Weights of a small GPT-style language model, trained from scratch on English Wikipedia.
Architecture: RMSNorm before each block, rotary positions, tied embeddings, hashed n-gram embeddings, an embedding shortcut.
Each number is 200 + 30 x the weight over the matrix's rms, rounded and kept within 0 to 999. Layers, rows and columns count from 0.

# layer 4 MLP up, 1280x320, rms 0.0625, rows 687-708, columns 160-319
181,200,234,203,187,206,211,191,154,217,201,163,189,285,215,159,177,161,252,203,218,228,228,183,178,129,197,142,215,229,167,183,195,244,226,156,199,265,136,193,159,204,236,209,208,228,163,198,189,204,220,176,179,254,218,190,123,188,197,191,212,193,202,201,229,173,221,236,161,126,210,157,220,207,185,179,221,174,189,181,193,181,100,222,197,251,197,173,220,218,231,184,213,169,239,246,196,208,170,175,198,158,246,217,184,205,198,207,165,230,196,206,203,222,152,187,194,264,178,194,233,225,240,207,205,197,230,224,186,202,138,199,134,224,144,198,212,173,214,188,189,169,286,233,227,236,177,243,128,148,222,189,172,199,142,242,224,305,183,151
240,184,152,200,224,238,229,176,231,191,220,218,171,227,161,230,179,168,126,222,143,215,206,138,179,181,213,173,184,226,196,215,228,189,153,193,196,141,180,214,230,192,152,201,185,162,233,126,223,229,155,165,178,220,200,159,155,228,257,220,196,204,150,199,181,203,250,188,128,187,182,160,241,184,249,193,180,205,262,182,176,154,165,223,227,244,206,207,174,209,212,127,186,191,237,169,188,167,240,213,179,150,200,205,173,163,217,211,174,239,157,185,223,195,241,209,237,158,181,192,262,177,225,212,238,179,195,201,145,141,211,191,198,228,180,181,216,203,179,161,181,190,294,172,194,164,216,250,218,206,250,155,234,261,212,214,216,195,205,169
220,182,243,171,250,176,183,214,213,272,188,176,155,199,156,237,223,250,180,193,183,150,186,190,204,184,222,202,259,149,193,224,230,215,227,232,170,200,183,195,264,193,215,190,185,203,179,201,198,215,247,207,182,202,201,134,148,151,200,220,208,201,116,236,178,187,191,203,184,117,208,153,219,213,186,142,223,202,186,199,174,217,203,214,211,190,247,210,158,187,201,166,247,160,211,168,182,243,206,175,190,231,186,210,187,212,151,217,170,170,196,207,230,197,222,192,152,164,148,232,233,118,219,254,173,199,183,201,239,189,258,207,215,179,205,211,236,174,205,168,195,193,252,282,213,210,157,203,238,189,184,224,215,238,202,237,239,155,200,257
178,212,247,170,219,250,185,216,265,227,222,177,180,184,191,231,212,213,150,198,179,247,194,228,216,199,205,216,264,206,168,192,144,206,218,255,201,231,214,226,222,156,211,195,182,212,207,215,275,223,221,241,187,235,199,199,155,216,253,149,235,179,172,179,191,228,188,205,231,224,197,156,210,196,261,182,232,207,189,236,197,207,227,211,180,196,178,232,206,256,262,256,191,171,188,161,193,208,223,239,182,189,149,277,181,203,144,217,215,233,246,217,171,168,224,211,247,216,203,190,226,251,181,210,213,214,218,143,166,235,198,139,204,187,223,269,237,212,172,208,203,193,203,165,221,197,178,190,207,190,165,199,213,169,192,235,241,183,190,207
180,265,249,189,192,188,193,155,227,242,232,197,191,199,226,248,200,223,263,213,186,216,164,206,145,202,230,223,205,224,185,153,201,114,215,185,218,198,161,209,189,181,166,200,223,182,167,188,168,215,272,197,176,250,266,228,169,211,203,201,182,228,196,235,225,150,197,225,114,183,169,205,155,157,179,232,207,199,210,201,211,148,214,142,183,246,265,187,167,193,175,192,209,215,221,221,201,195,267,155,201,224,152,164,221,284,150,217,154,177,266,244,150,207,254,199,223,143,187,206,237,188,211,239,177,188,248,182,176,183,159,169,224,185,183,254,193,225,185,173,179,201,231,182,214,232,161,247,225,203,228,223,186,182,181,222,192,184,99,210
208,208,241,167,167,207,195,232,231,211,216,221,143,229,253,228,197,234,204,173,206,215,213,241,142,183,190,240,208,189,178,241,215,216,206,165,214,217,166,232,195,178,188,211,193,214,170,220,218,209,166,177,203,200,229,175,214,233,218,220,209,178,130,251,250,184,190,207,209,150,229,189,180,188,175,173,236,200,190,234,167,148,195,197,216,242,150,196,222,247,209,159,187,200,155,221,249,201,206,259,171,187,227,210,227,250,147,239,170,173,217,170,194,170,251,192,278,201,183,201,185,212,220,187,176,148,178,236,242,194,194,148,134,207,250,221,214,173,159,187,245,210,214,178,163,182,198,222,142,170,203,188,204,193,160,217,178,197,197,205
188,165,228,142,234,202,201,175,245,240,210,184,181,168,211,256,190,221,246,192,224,221,222,181,228,196,185,188,242,158,250,200,180,159,260,194,260,175,153,258,171,158,209,203,200,208,183,213,204,177,198,173,175,195,254,158,167,196,263,276,175,164,205,211,180,196,239,189,221,136,173,238,196,162,214,209,214,183,264,135,235,213,163,210,201,230,213,228,176,185,206,221,211,209,237,184,294,171,233,226,201,218,199,198,213,175,208,198,218,158,151,254,168,160,217,207,214,214,194,281,190,249,227,192,168,227,182,156,194,193,258,198,251,149,166,187,233,217,202,212,231,218,221,152,203,133,254,216,260,150,245,195,191,188,228,159,179,169,148,261
213,174,236,210,229,149,185,190,184,149,190,213,146,214,225,225,146,201,196,175,179,275,194,198,142,226,188,193,227,178,250,226,225,190,181,239,211,158,165,213,280,215,202,191,158,200,176,168,209,168,250,196,183,201,215,225,171,197,177,204,165,164,127,235,220,231,229,185,204,178,184,181,222,233,206,149,210,213,248,215,187,208,192,200,261,193,229,198,150,173,187,169,212,178,259,215,194,218,233,281,222,144,186,232,193,241,238,239,174,220,195,163,185,197,208,195,224,122,192,174,219,203,168,202,151,181,234,216,171,246,177,171,207,182,179,212,206,209,195,167,206,222,214,147,188,237,231,207,223,232,216,236,232,166,220,219,225,202,188,168
138,199,221,252,200,168,179,173,174,215,196,186,213,179,156,183,230,199,272,240,202,250,204,201,207,146,206,233,224,222,223,131,244,247,203,231,207,221,153,241,245,163,211,173,188,191,225,223,223,211,162,194,221,241,167,223,123,187,224,217,178,219,158,236,138,190,181,235,207,205,135,226,196,217,256,169,198,250,221,212,194,254,192,191,198,179,158,252,188,232,268,206,242,148,210,189,257,194,219,244,252,179,197,218,178,251,217,188,138,258,197,214,161,204,248,182,197,210,205,235,215,223,167,215,145,202,137,212,172,147,195,193,198,153,171,205,160,212,214,150,158,223,232,223,179,182,187,182,200,196,140,197,203,203,175,177,205,234,140,206
244,184,180,194,200,179,191,165,186,244,177,164,152,220,186,237,178,232,200,209,217,205,190,231,242,218,177,177,186,183,235,236,209,187,206,187,195,173,173,179,206,167,173,248,136,178,188,169,189,213,296,163,204,195,219,226,224,236,244,206,264,198,218,183,166,180,180,196,185,183,243,164,220,236,212,232,219,189,204,148,216,158,137,218,210,187,182,200,197,166,270,256,169,168,233,211,197,182,234,208,217,199,267,233,209,187,208,185,186,212,220,226,205,152,165,165,225,222,167,180,199,185,186,198,224,208,200,180,243,206,225,199,219,220,224,210,210,167,221,204,208,194,232,188,215,181,237,248,221,182,221,165,227,170,236,185,226,180,203,247
171,214,245,166,238,196,220,205,196,214,228,177,169,185,186,176,188,183,142,190,211,194,145,192,163,188,169,165,212,187,189,206,207,209,182,199,267,197,172,230,225,174,188,192,214,203,187,197,221,211,242,201,271,279,254,198,205,158,242,213,185,239,235,206,154,227,213,207,153,150,172,170,233,211,139,130,215,213,227,206,262,182,206,256,202,201,241,189,181,215,165,199,182,168,241,184,210,194,222,193,228,157,236,262,208,199,215,236,246,178,190,237,178,247,235,178,202,211,168,256,214,142,189,234,179,251,190,175,232,202,253,235,214,208,184,240,232,191,227,253,179,149,224,159,218,234,193,190,217,159,150,226,220,197,161,184,203,222,199,181
169,253,238,184,185,141,178,204,196,229,232,179,139,227,208,258,194,177,207,189,216,158,168,187,176,212,226,194,165,235,190,242,196,229,152,177,166,130,204,183,196,204,193,203,195,150,221,239,173,191,226,176,203,219,189,198,215,151,178,231,228,211,208,226,210,235,248,185,203,147,220,233,191,177,232,217,220,158,236,224,144,179,140,224,212,205,185,228,216,249,185,163,202,126,170,188,224,196,203,216,183,158,233,207,211,191,216,240,191,151,245,178,181,229,204,241,210,173,173,157,230,187,230,255,219,199,208,188,126,224,210,200,156,172,200,181,191,183,269,206,159,212,255,190,217,191,213,242,141,168,230,302,193,206,242,212,206,156,204,204
171,223,170,192,211,199,171,156,230,195,198,215,202,186,219,208,178,184,182,192,197,207,234,192,158,175,188,203,224,155,171,194,194,195,203,216,269,226,159,212,174,226,179,213,245,178,281,234,243,216,201,174,200,235,205,187,227,205,184,197,213,197,191,204,203,216,243,196,207,176,199,228,246,171,221,216,260,221,247,203,175,241,203,198,249,205,132,252,203,141,251,227,208,155,180,184,206,142,213,215,220,216,208,194,226,255,243,202,172,240,226,176,216,202,186,169,213,174,159,186,258,176,175,258,240,216,220,275,130,182,175,195,151,117,152,182,218,211,215,186,246,174,162,158,204,245,178,226,172,184,216,252,214,234,183,174,213,248,199,231
224,214,251,182,186,198,222,217,217,239,173,218,174,219,236,185,199,201,189,244,147,297,172,186,162,170,210,222,172,198,269,173,203,237,207,187,191,203,179,192,206,200,223,145,226,208,250,156,167,154,221,173,138,232,166,159,184,243,256,201,188,230,214,201,195,212,153,204,155,173,197,168,212,190,209,176,276,206,234,158,201,186,147,194,210,210,141,214,227,233,253,256,211,140,153,240,196,234,256,229,199,177,170,184,221,270,201,218,218,214,208,191,180,178,200,171,153,205,198,214,191,174,192,237,190,243,235,202,180,215,208,171,189,195,224,216,189,197,160,203,190,188,227,188,216,181,161,256,183,232,243,172,160,217,212,165,207,165,129,174
194,194,296,189,222,202,172,124,216,193,202,189,127,190,156,219,184,207,255,185,161,207,191,221,197,196,253,251,241,258,234,180,229,183,252,195,206,199,187,209,154,207,229,169,186,167,181,202,181,150,189,208,169,208,173,220,181,226,199,125,175,209,195,232,185,206,217,181,188,181,196,165,227,182,209,214,199,189,247,228,178,263,209,197,231,200,239,181,223,202,181,115,203,209,212,138,271,191,205,253,189,156,242,188,186,254,202,216,186,232,181,205,193,236,202,222,274,152,152,198,235,202,217,196,200,161,224,253,228,224,189,168,222,188,200,203,209,201,242,148,223,220,218,209,170,161,218,168,192,178,180,268,193,226,220,169,252,253,222,161
219,232,297,185,203,163,170,207,172,278,198,192,181,217,178,241,121,184,190,220,179,219,187,246,186,181,219,155,191,190,187,188,206,172,138,155,208,227,149,165,208,151,183,197,150,187,202,225,194,181,211,198,249,217,185,164,197,165,169,151,152,190,191,231,184,223,182,191,189,198,186,190,218,184,191,180,216,189,217,162,169,191,195,220,165,220,211,192,163,216,192,218,250,165,186,201,182,170,171,204,263,234,176,281,244,158,262,168,212,201,216,217,119,252,175,208,201,179,195,206,206,150,188,256,151,179,222,185,153,196,200,195,174,236,155,192,227,206,197,194,225,211,193,191,228,193,171,234,240,247,195,210,202,208,235,176,241,197,134,184
228,251,218,190,209,175,158,223,202,271,148,199,197,240,205,255,206,198,192,181,198,187,187,257,233,217,137,247,217,201,176,247,163,299,218,194,175,236,196,182,188,177,182,168,233,186,211,210,201,190,264,130,152,193,200,204,184,192,180,184,245,166,211,189,190,178,219,157,183,152,217,147,185,174,225,225,208,199,275,219,167,195,155,166,202,209,219,211,262,192,201,232,189,179,203,163,184,211,250,196,211,219,187,196,177,184,166,192,186,170,226,186,178,211,198,203,240,212,146,229,192,169,258,184,221,204,241,139,247,205,195,176,178,215,228,176,162,158,226,201,277,175,251,164,198,236,232,241,160,189,222,227,228,185,186,162,253,228,199,199
227,182,223,203,199,157,212,168,232,203,191,197,166,248,211,172,131,189,225,197,170,173,225,206,197,151,173,195,164,203,239,192,189,209,171,194,244,175,174,205,186,241,220,195,157,204,222,187,234,162,245,186,214,221,165,203,191,190,202,201,230,199,213,203,172,233,248,222,156,166,159,146,169,145,164,189,209,211,250,181,148,145,171,220,239,217,150,229,172,169,193,133,225,200,195,224,209,179,268,179,219,243,233,164,159,182,179,174,194,219,258,158,177,193,210,157,136,144,214,196,175,235,191,153,181,207,170,166,188,165,186,173,216,178,199,212,214,188,158,180,183,223,254,164,206,212,229,238,255,147,187,243,245,163,183,211,238,233,179,228
164,186,251,220,225,202,174,178,201,263,164,165,192,208,135,270,194,165,181,150,198,244,235,180,205,201,223,153,163,204,206,182,165,172,209,222,165,181,148,270,171,177,215,160,217,206,203,217,182,225,159,119,204,209,193,184,202,154,192,201,203,199,186,233,201,188,226,201,177,186,166,226,214,224,223,160,205,189,213,208,196,134,206,210,201,233,199,162,218,240,169,200,207,202,211,170,230,177,149,202,199,211,224,183,243,178,178,226,193,121,217,176,187,237,179,209,218,241,150,142,253,221,227,217,237,160,176,256,194,211,149,225,154,223,199,206,241,177,167,143,174,221,205,217,217,211,191,209,206,159,269,208,206,182,171,216,207,245,186,230
183,182,129,213,244,241,218,169,208,168,226,162,205,241,206,254,180,212,221,212,171,181,229,171,181,224,260,129,193,188,197,133,165,210,214,180,165,177,157,199,211,158,214,220,228,180,193,170,227,243,232,120,210,116,198,240,150,190,174,200,218,261,160,224,149,200,245,225,187,183,175,147,138,232,217,164,277,179,190,190,187,171,165,178,211,241,150,230,214,215,246,211,203,169,180,195,222,181,198,230,175,217,225,243,151,222,206,226,170,190,220,162,243,176,218,182,233,179,238,176,187,189,197,269,224,242,220,269,214,191,216,173,218,176,247,226,203,158,251,206,147,163,259,190,223,212,177,276,217,243,180,252,290,171,214,201,196,260,131,217
176,192,274,119,215,195,173,199,238,226,203,166,228,220,180,187,189,216,219,211,102,184,208,176,200,215,147,185,205,248,202,205,204,185,156,146,182,176,193,208,200,169,226,204,223,212,189,190,182,214,148,209,227,184,161,197,212,231,221,198,230,218,179,201,144,214,221,185,215,176,180,222,204,223,216,213,241,192,228,217,212,212,211,158,172,172,191,135,215,180,258,206,271,156,199,182,211,165,180,172,225,134,188,180,241,198,202,233,166,265,128,167,206,192,228,150,226,176,219,195,240,176,166,286,252,197,199,189,169,215,156,149,148,261,177,238,211,198,232,217,171,165,214,177,194,225,181,193,154,201,202,157,200,216,217,155,200,204,159,185
156,225,199,149,188,167,218,180,180,266,165,236,194,269,176,217,146,245,279,182,199,193,172,206,180,179,197,188,206,239,232,146,207,201,210,180,246,123,219,279,220,212,174,200,181,218,243,203,203,203,249,201,156,265,225,201,194,216,183,182,195,178,209,248,196,195,217,172,183,173,170,201,195,135,190,166,184,186,292,139,161,236,145,209,191,214,194,228,194,188,240,255,238,188,231,251,235,180,198,265,260,218,209,158,214,179,300,265,225,174,232,203,182,203,177,223,209,189,232,185,173,205,216,204,183,178,264,199,257,233,151,193,136,151,203,223,209,180,198,181,156,204,242,181,178,177,157,253,226,241,193,236,187,188,177,144,194,243,173,165
# layer 4 MLP down (transposed), 1280x320, rms 0.0558, rows 687-708, columns 160-319
129,203,205,164,216,213,173,230,174,181,205,190,219,189,214,171,215,196,160,153,192,168,197,206,260,172,112,137,252,156,248,192,203,257,210,204,226,248,220,148,238,182,169,232,236,158,220,158,230,201,224,222,209,241,167,192,153,176,175,186,231,258,202,194,190,163,176,190,178,211,213,188,200,215,190,257,194,232,201,197,196,235,180,201,169,188,208,197,180,171,234,190,248,259,196,273,141,179,176,165,163,237,239,214,203,221,210,193,246,218,194,185,219,157,183,164,207,237,175,175,220,117,185,161,197,236,170,193,209,174,135,214,192,186,224,213,183,221,189,182,168,236,211,219,263,191,224,198,206,176,219,220,151,213,171,238,233,127,223,230
159,194,182,173,173,201,212,173,186,179,204,210,148,160,263,190,230,192,161,238,196,219,197,187,235,206,228,177,171,226,148,212,216,216,145,167,242,156,233,157,216,167,189,242,187,240,191,179,236,225,175,173,184,187,149,222,197,180,175,186,232,170,223,146,224,226,228,196,196,215,198,174,268,208,268,220,138,210,187,152,188,207,188,166,244,194,202,200,176,194,229,176,207,159,127,144,197,170,216,177,153,181,175,193,202,145,168,209,198,206,158,252,232,236,225,234,212,223,197,238,219,215,182,217,170,195,235,196,216,139,151,223,228,213,197,184,210,198,202,165,177,189,206,220,211,159,210,217,189,205,236,172,195,209,191,194,155,152,195,194
211,226,217,197,207,211,231,212,192,203,225,190,251,188,173,160,166,243,255,207,192,160,213,212,278,203,196,223,198,199,185,252,213,145,225,197,241,178,206,188,208,240,169,151,175,172,186,186,168,210,208,215,145,210,202,186,227,199,193,232,218,245,216,180,209,200,176,219,194,209,224,226,179,233,225,158,212,219,149,246,181,232,247,147,248,181,157,183,164,195,181,251,131,165,204,210,180,261,244,214,217,205,178,260,207,196,221,215,194,219,236,245,176,259,167,217,170,248,255,194,196,234,227,179,166,204,175,172,233,186,168,194,175,213,187,211,234,223,217,172,219,145,193,181,156,195,187,219,181,186,225,149,193,219,175,188,175,222,159,268
137,186,221,189,172,244,220,191,211,163,212,203,215,118,182,188,188,170,163,221,259,230,234,217,209,198,236,169,209,212,163,255,143,144,201,281,214,220,251,216,240,256,271,246,174,234,143,183,209,216,258,263,215,170,201,207,201,169,220,175,219,183,187,169,238,191,198,198,226,210,221,153,251,201,182,201,210,168,192,249,185,215,186,165,211,171,213,204,218,206,208,207,158,245,161,199,194,241,222,202,177,161,183,252,165,203,158,182,210,243,206,242,198,204,205,232,183,189,261,215,219,211,181,199,222,212,151,146,190,206,141,199,244,166,201,233,183,158,204,187,225,181,208,226,209,198,166,170,210,184,185,162,175,193,175,199,199,171,202,155
245,188,223,229,243,197,146,192,229,164,199,244,252,185,208,253,189,170,280,207,166,205,158,233,205,243,229,187,204,274,204,176,243,165,195,179,147,232,214,206,184,189,229,241,231,173,218,202,149,177,195,243,188,181,211,245,225,204,156,169,195,195,161,236,220,161,184,231,235,215,232,206,179,227,194,246,157,157,226,251,277,150,209,193,190,247,217,219,183,155,201,176,162,269,248,191,197,195,236,202,198,211,143,186,172,225,208,225,156,226,258,249,199,227,180,192,199,188,191,223,170,201,170,253,209,161,224,171,241,250,212,227,229,228,242,196,240,201,131,160,190,166,247,175,182,197,167,235,184,193,190,223,179,213,241,259,220,179,185,218
223,236,212,181,200,161,187,204,196,184,211,187,194,208,208,219,177,193,191,188,210,181,197,178,194,210,154,220,197,196,241,190,265,174,201,191,160,224,172,159,128,139,219,191,244,211,215,166,219,205,199,197,206,193,213,206,238,256,219,199,156,186,219,172,224,169,167,175,216,125,161,192,235,182,201,148,170,237,161,260,169,188,187,188,159,226,168,192,181,175,250,186,186,229,212,195,188,238,185,193,204,211,200,195,175,173,211,163,208,182,218,192,186,202,242,199,169,215,159,220,214,227,197,186,194,238,130,181,269,210,178,215,229,184,198,238,159,178,171,199,203,218,232,207,209,216,159,240,176,203,186,205,185,215,206,239,224,213,193,199
157,202,176,239,232,181,215,166,193,229,199,218,272,208,202,153,230,191,216,184,186,217,200,165,203,179,263,198,124,220,173,263,149,138,206,190,209,197,224,203,197,185,142,172,229,206,178,208,158,156,204,207,241,246,221,206,171,152,194,215,148,258,173,211,205,200,132,132,212,190,218,264,234,230,235,196,178,193,199,259,192,249,191,196,208,188,209,216,203,128,117,226,184,162,171,152,258,242,184,195,171,191,229,188,236,240,216,164,200,186,185,210,180,218,201,193,168,214,203,182,168,180,181,174,240,211,186,193,179,212,167,221,247,171,112,168,200,174,187,185,190,163,235,235,181,201,217,219,198,187,245,174,202,134,226,257,230,203,241,185
198,199,208,177,212,182,220,184,137,242,149,189,126,169,238,236,153,182,227,182,182,223,165,204,216,212,208,197,213,181,181,228,204,198,220,253,175,162,178,174,184,169,255,265,198,210,200,175,175,189,189,244,179,227,210,223,182,224,159,153,209,166,186,244,203,186,165,187,197,159,243,188,280,183,146,170,212,202,214,172,241,204,218,233,204,194,219,161,157,215,236,179,188,191,197,202,215,202,200,197,198,213,178,173,202,227,226,213,226,192,176,246,194,221,150,187,238,223,215,187,206,208,185,154,232,237,207,222,190,182,170,199,165,208,150,212,180,198,209,211,173,228,198,232,177,173,222,207,228,266,209,228,202,216,161,197,219,177,205,146
185,232,151,225,175,169,196,202,278,219,245,209,192,173,229,224,105,178,212,277,215,219,172,184,248,173,191,194,215,186,212,219,244,229,219,255,150,239,238,217,207,162,234,176,228,171,264,153,259,152,193,226,214,242,202,193,159,204,161,247,192,225,201,242,201,176,182,186,208,191,207,200,204,236,179,180,188,202,230,165,248,235,221,245,159,167,192,196,221,197,246,165,216,222,198,221,174,147,162,205,187,186,206,216,211,228,173,166,191,258,204,211,186,194,246,199,194,124,204,198,194,145,225,175,221,227,197,202,154,200,210,153,178,233,218,228,194,264,194,172,209,156,208,212,158,193,174,186,188,206,176,208,185,196,213,209,220,219,186,225
216,147,236,166,215,179,223,176,184,205,211,196,187,202,196,158,227,218,180,211,164,196,210,178,132,182,228,218,267,223,200,209,197,171,222,238,225,236,181,212,251,225,192,152,217,233,232,215,197,182,198,221,168,238,196,193,174,221,171,197,182,198,215,237,220,208,185,157,224,191,192,192,201,185,208,167,180,166,192,236,196,184,254,163,206,220,173,219,203,249,194,146,185,196,214,213,215,224,180,195,177,145,177,175,180,168,179,194,195,195,165,195,208,185,200,206,170,192,256,185,245,241,177,195,173,223,217,219,175,225,208,279,202,246,183,178,188,250,196,172,160,143,197,182,239,201,230,202,194,189,174,170,172,204,131,202,192,232,227,212
142,183,197,199,157,230,162,235,190,192,148,195,183,221,146,229,198,209,195,217,219,169,222,208,238,254,114,222,203,210,229,187,194,188,201,195,155,193,181,175,188,179,217,196,203,130,215,216,219,246,240,204,249,172,209,245,222,195,235,233,201,192,158,214,181,230,205,234,227,199,222,210,185,174,233,199,184,195,192,121,199,230,182,205,220,140,195,253,199,265,188,197,206,246,200,213,177,250,225,110,188,179,164,201,205,185,169,255,187,234,285,204,199,211,176,201,255,227,194,219,210,170,142,248,179,246,186,196,204,174,204,165,158,210,173,181,202,164,165,226,232,225,210,221,191,184,229,243,192,176,155,115,139,235,240,220,170,188,159,171
225,219,225,257,235,173,204,202,174,245,237,222,147,173,240,234,222,205,235,200,178,171,214,196,170,202,279,237,228,244,211,180,211,159,184,203,181,187,240,167,192,191,184,219,239,178,204,202,235,207,171,203,214,224,155,185,194,216,207,190,246,169,259,174,179,207,290,217,227,221,145,205,167,189,199,203,240,217,205,192,197,222,165,209,146,190,158,244,248,253,233,161,202,237,181,193,166,216,165,184,182,218,204,190,162,132,213,168,215,187,198,202,192,201,169,174,185,243,205,187,277,192,226,179,208,173,217,195,243,258,201,214,207,207,206,225,174,216,224,221,209,203,188,258,216,207,190,197,233,203,170,180,193,211,169,196,197,210,186,170
157,218,206,214,193,178,178,218,199,174,241,129,220,211,242,156,130,184,197,202,178,203,232,167,154,198,198,223,204,211,194,230,226,202,233,221,158,164,224,195,232,197,219,206,209,234,212,202,155,165,178,200,223,184,188,209,216,232,217,201,212,186,192,197,264,184,228,175,207,210,207,201,268,240,210,222,210,200,192,258,204,218,202,171,186,177,210,155,217,200,198,262,233,157,238,273,221,213,175,192,185,168,180,212,202,224,237,168,200,211,186,191,201,169,141,200,167,176,200,216,243,191,212,218,220,206,232,194,177,229,216,169,201,160,148,253,202,259,165,212,187,159,174,163,205,238,224,248,223,214,287,171,198,219,176,196,204,254,239,187
237,149,212,244,178,173,189,190,175,206,144,243,162,175,218,229,258,187,198,224,143,268,159,182,196,185,260,238,217,227,207,174,214,223,230,240,162,184,196,150,193,181,227,186,193,159,217,160,167,137,182,220,188,163,143,198,192,266,254,166,148,188,221,177,181,213,196,216,198,158,214,192,185,214,190,152,203,168,188,206,174,154,213,179,235,216,223,199,218,216,205,244,199,193,162,255,189,216,170,214,231,203,238,170,264,182,153,206,245,227,234,190,174,205,221,240,176,190,174,192,179,139,185,213,220,268,195,189,240,183,209,239,162,191,233,187,191,187,190,230,179,197,210,203,223,211,179,200,190,214,229,166,174,256,206,190,258,185,167,168
222,156,190,209,189,221,184,227,224,252,219,167,245,207,240,196,210,191,192,170,197,182,207,177,196,156,221,248,237,202,191,217,253,223,240,205,197,170,222,186,211,251,227,211,227,193,172,151,173,199,178,224,201,202,177,228,218,218,157,194,183,236,202,192,176,198,128,194,171,198,163,167,184,259,213,187,214,172,228,158,164,183,180,196,249,202,279,184,201,211,214,146,229,213,200,209,171,283,200,213,208,175,150,192,226,171,236,242,177,163,163,235,208,240,226,203,223,194,184,185,157,162,212,214,197,203,222,224,219,254,195,140,178,279,247,232,209,217,265,160,221,111,200,202,198,159,189,201,210,232,194,230,224,214,222,203,188,253,222,193
168,233,255,219,181,196,146,211,170,227,167,182,206,175,198,203,197,201,257,240,201,180,184,197,220,136,227,193,237,249,171,205,191,169,209,205,183,251,245,224,212,252,186,216,195,180,208,166,207,172,161,173,233,159,193,206,175,185,192,197,183,128,213,214,222,273,231,149,233,213,230,211,173,198,196,224,217,179,192,121,193,110,188,177,151,183,177,188,206,206,217,253,147,189,167,204,169,188,154,174,252,203,193,268,155,190,258,133,191,207,221,227,133,175,136,233,206,196,226,227,229,221,259,228,217,247,208,221,159,186,228,197,151,154,204,238,222,204,236,199,195,188,188,196,173,222,189,219,207,214,169,161,206,181,193,188,197,203,220,180
205,175,206,204,238,172,190,223,187,162,232,235,231,192,219,156,192,175,166,193,197,214,203,189,179,206,250,211,202,195,231,188,238,167,209,208,191,203,206,223,217,171,144,252,205,189,240,190,210,219,181,247,231,235,190,239,176,191,172,192,174,219,213,163,186,196,193,187,146,239,212,252,202,172,196,220,204,192,176,234,205,238,236,211,184,195,185,158,169,207,190,169,205,257,183,242,213,181,210,167,211,225,177,234,220,198,185,215,215,164,182,202,200,173,206,187,167,206,236,159,219,198,185,196,223,221,241,173,183,234,210,206,221,173,189,244,174,159,202,208,145,158,182,242,170,205,217,180,233,207,184,192,156,235,254,183,193,195,192,206
206,223,197,206,205,152,174,159,158,199,183,215,235,180,145,165,199,201,231,203,228,190,255,147,230,208,149,160,207,176,219,209,152,178,205,113,189,147,133,216,206,175,182,253,200,202,161,211,209,213,172,217,220,198,226,203,212,237,224,252,191,244,193,214,245,195,198,179,169,168,232,215,195,221,212,179,160,234,169,153,202,189,158,230,174,163,188,164,215,251,232,219,204,173,233,261,188,238,194,254,190,156,197,174,200,187,284,253,189,127,209,190,213,182,224,187,220,215,246,192,171,226,213,232,223,187,155,183,214,191,189,181,172,199,185,177,162,203,222,162,177,174,239,213,252,221,240,177,207,212,179,190,166,255,210,179,232,196,195,233
252,171,194,224,230,179,210,207,242,194,230,209,217,214,222,163,218,199,163,186,153,218,149,248,201,252,204,189,205,204,191,199,191,232,165,212,248,206,192,200,212,230,226,222,228,246,241,216,223,198,201,222,204,178,211,236,190,227,140,165,157,198,191,208,204,195,186,202,192,208,192,204,194,253,232,232,206,197,168,222,218,209,222,199,211,176,175,149,180,194,241,210,182,177,189,243,164,194,239,258,205,199,191,170,136,235,185,202,236,205,195,198,159,208,179,196,197,192,171,151,191,167,182,212,219,230,169,219,314,198,173,169,217,201,229,195,244,183,196,210,200,208,246,225,179,156,173,203,194,224,193,234,208,155,199,183,208,140,246,197
198,199,207,226,220,270,208,129,217,189,171,216,244,173,169,204,157,200,212,194,218,210,261,179,238,207,201,116,203,197,226,191,186,211,191,218,164,186,215,224,129,125,229,191,187,232,168,169,264,243,124,178,201,154,149,193,185,253,225,171,243,240,204,224,267,182,212,216,218,210,190,234,163,182,197,166,156,247,172,169,174,215,224,99,187,200,226,181,194,203,193,206,235,153,201,176,185,143,207,201,178,196,181,244,205,293,232,194,139,260,213,214,252,251,276,223,156,277,265,172,211,150,214,210,250,215,252,202,209,123,153,181,221,175,248,218,238,193,179,217,219,175,218,197,188,151,219,248,172,201,196,223,227,204,147,218,217,242,210,227
167,196,270,217,260,156,187,229,165,235,225,213,152,184,214,213,247,209,245,203,308,203,166,169,226,210,163,183,153,240,232,209,177,233,221,162,199,179,259,243,188,188,175,156,197,146,166,149,143,166,173,227,233,192,194,146,199,158,212,147,264,226,155,179,194,140,204,232,209,217,199,223,242,207,179,181,188,189,195,207,188,206,217,221,256,239,219,188,161,189,180,186,171,194,256,202,173,191,158,266,181,194,216,217,250,245,205,215,189,154,170,202,176,193,180,191,235,180,232,218,229,144,207,218,202,168,163,224,229,169,172,168,225,164,219,265,197,204,223,202,157,225,209,189,211,188,226,174,184,151,218,214,205,177,227,219,235,140,188,196
243,231,214,212,209,161,195,167,172,156,195,175,174,193,182,177,173,203,251,266,177,203,206,255,256,152,213,187,230,208,234,243,248,195,187,209,198,142,168,291,223,172,205,227,208,172,181,148,217,227,214,236,203,123,173,160,212,174,212,183,169,187,220,248,171,205,224,177,209,224,209,161,241,152,234,229,164,175,276,149,170,161,222,237,188,193,265,201,142,170,161,205,161,207,233,266,203,175,178,201,224,224,150,185,199,215,227,162,203,191,195,205,178,202,263,243,156,237,163,160,175,213,176,193,184,227,205,205,225,215,147,201,133,197,213,200,252,217,200,183,202,244,241,164,179,178,207,186,209,208,191,199,183,221,242,149,197,273,172,135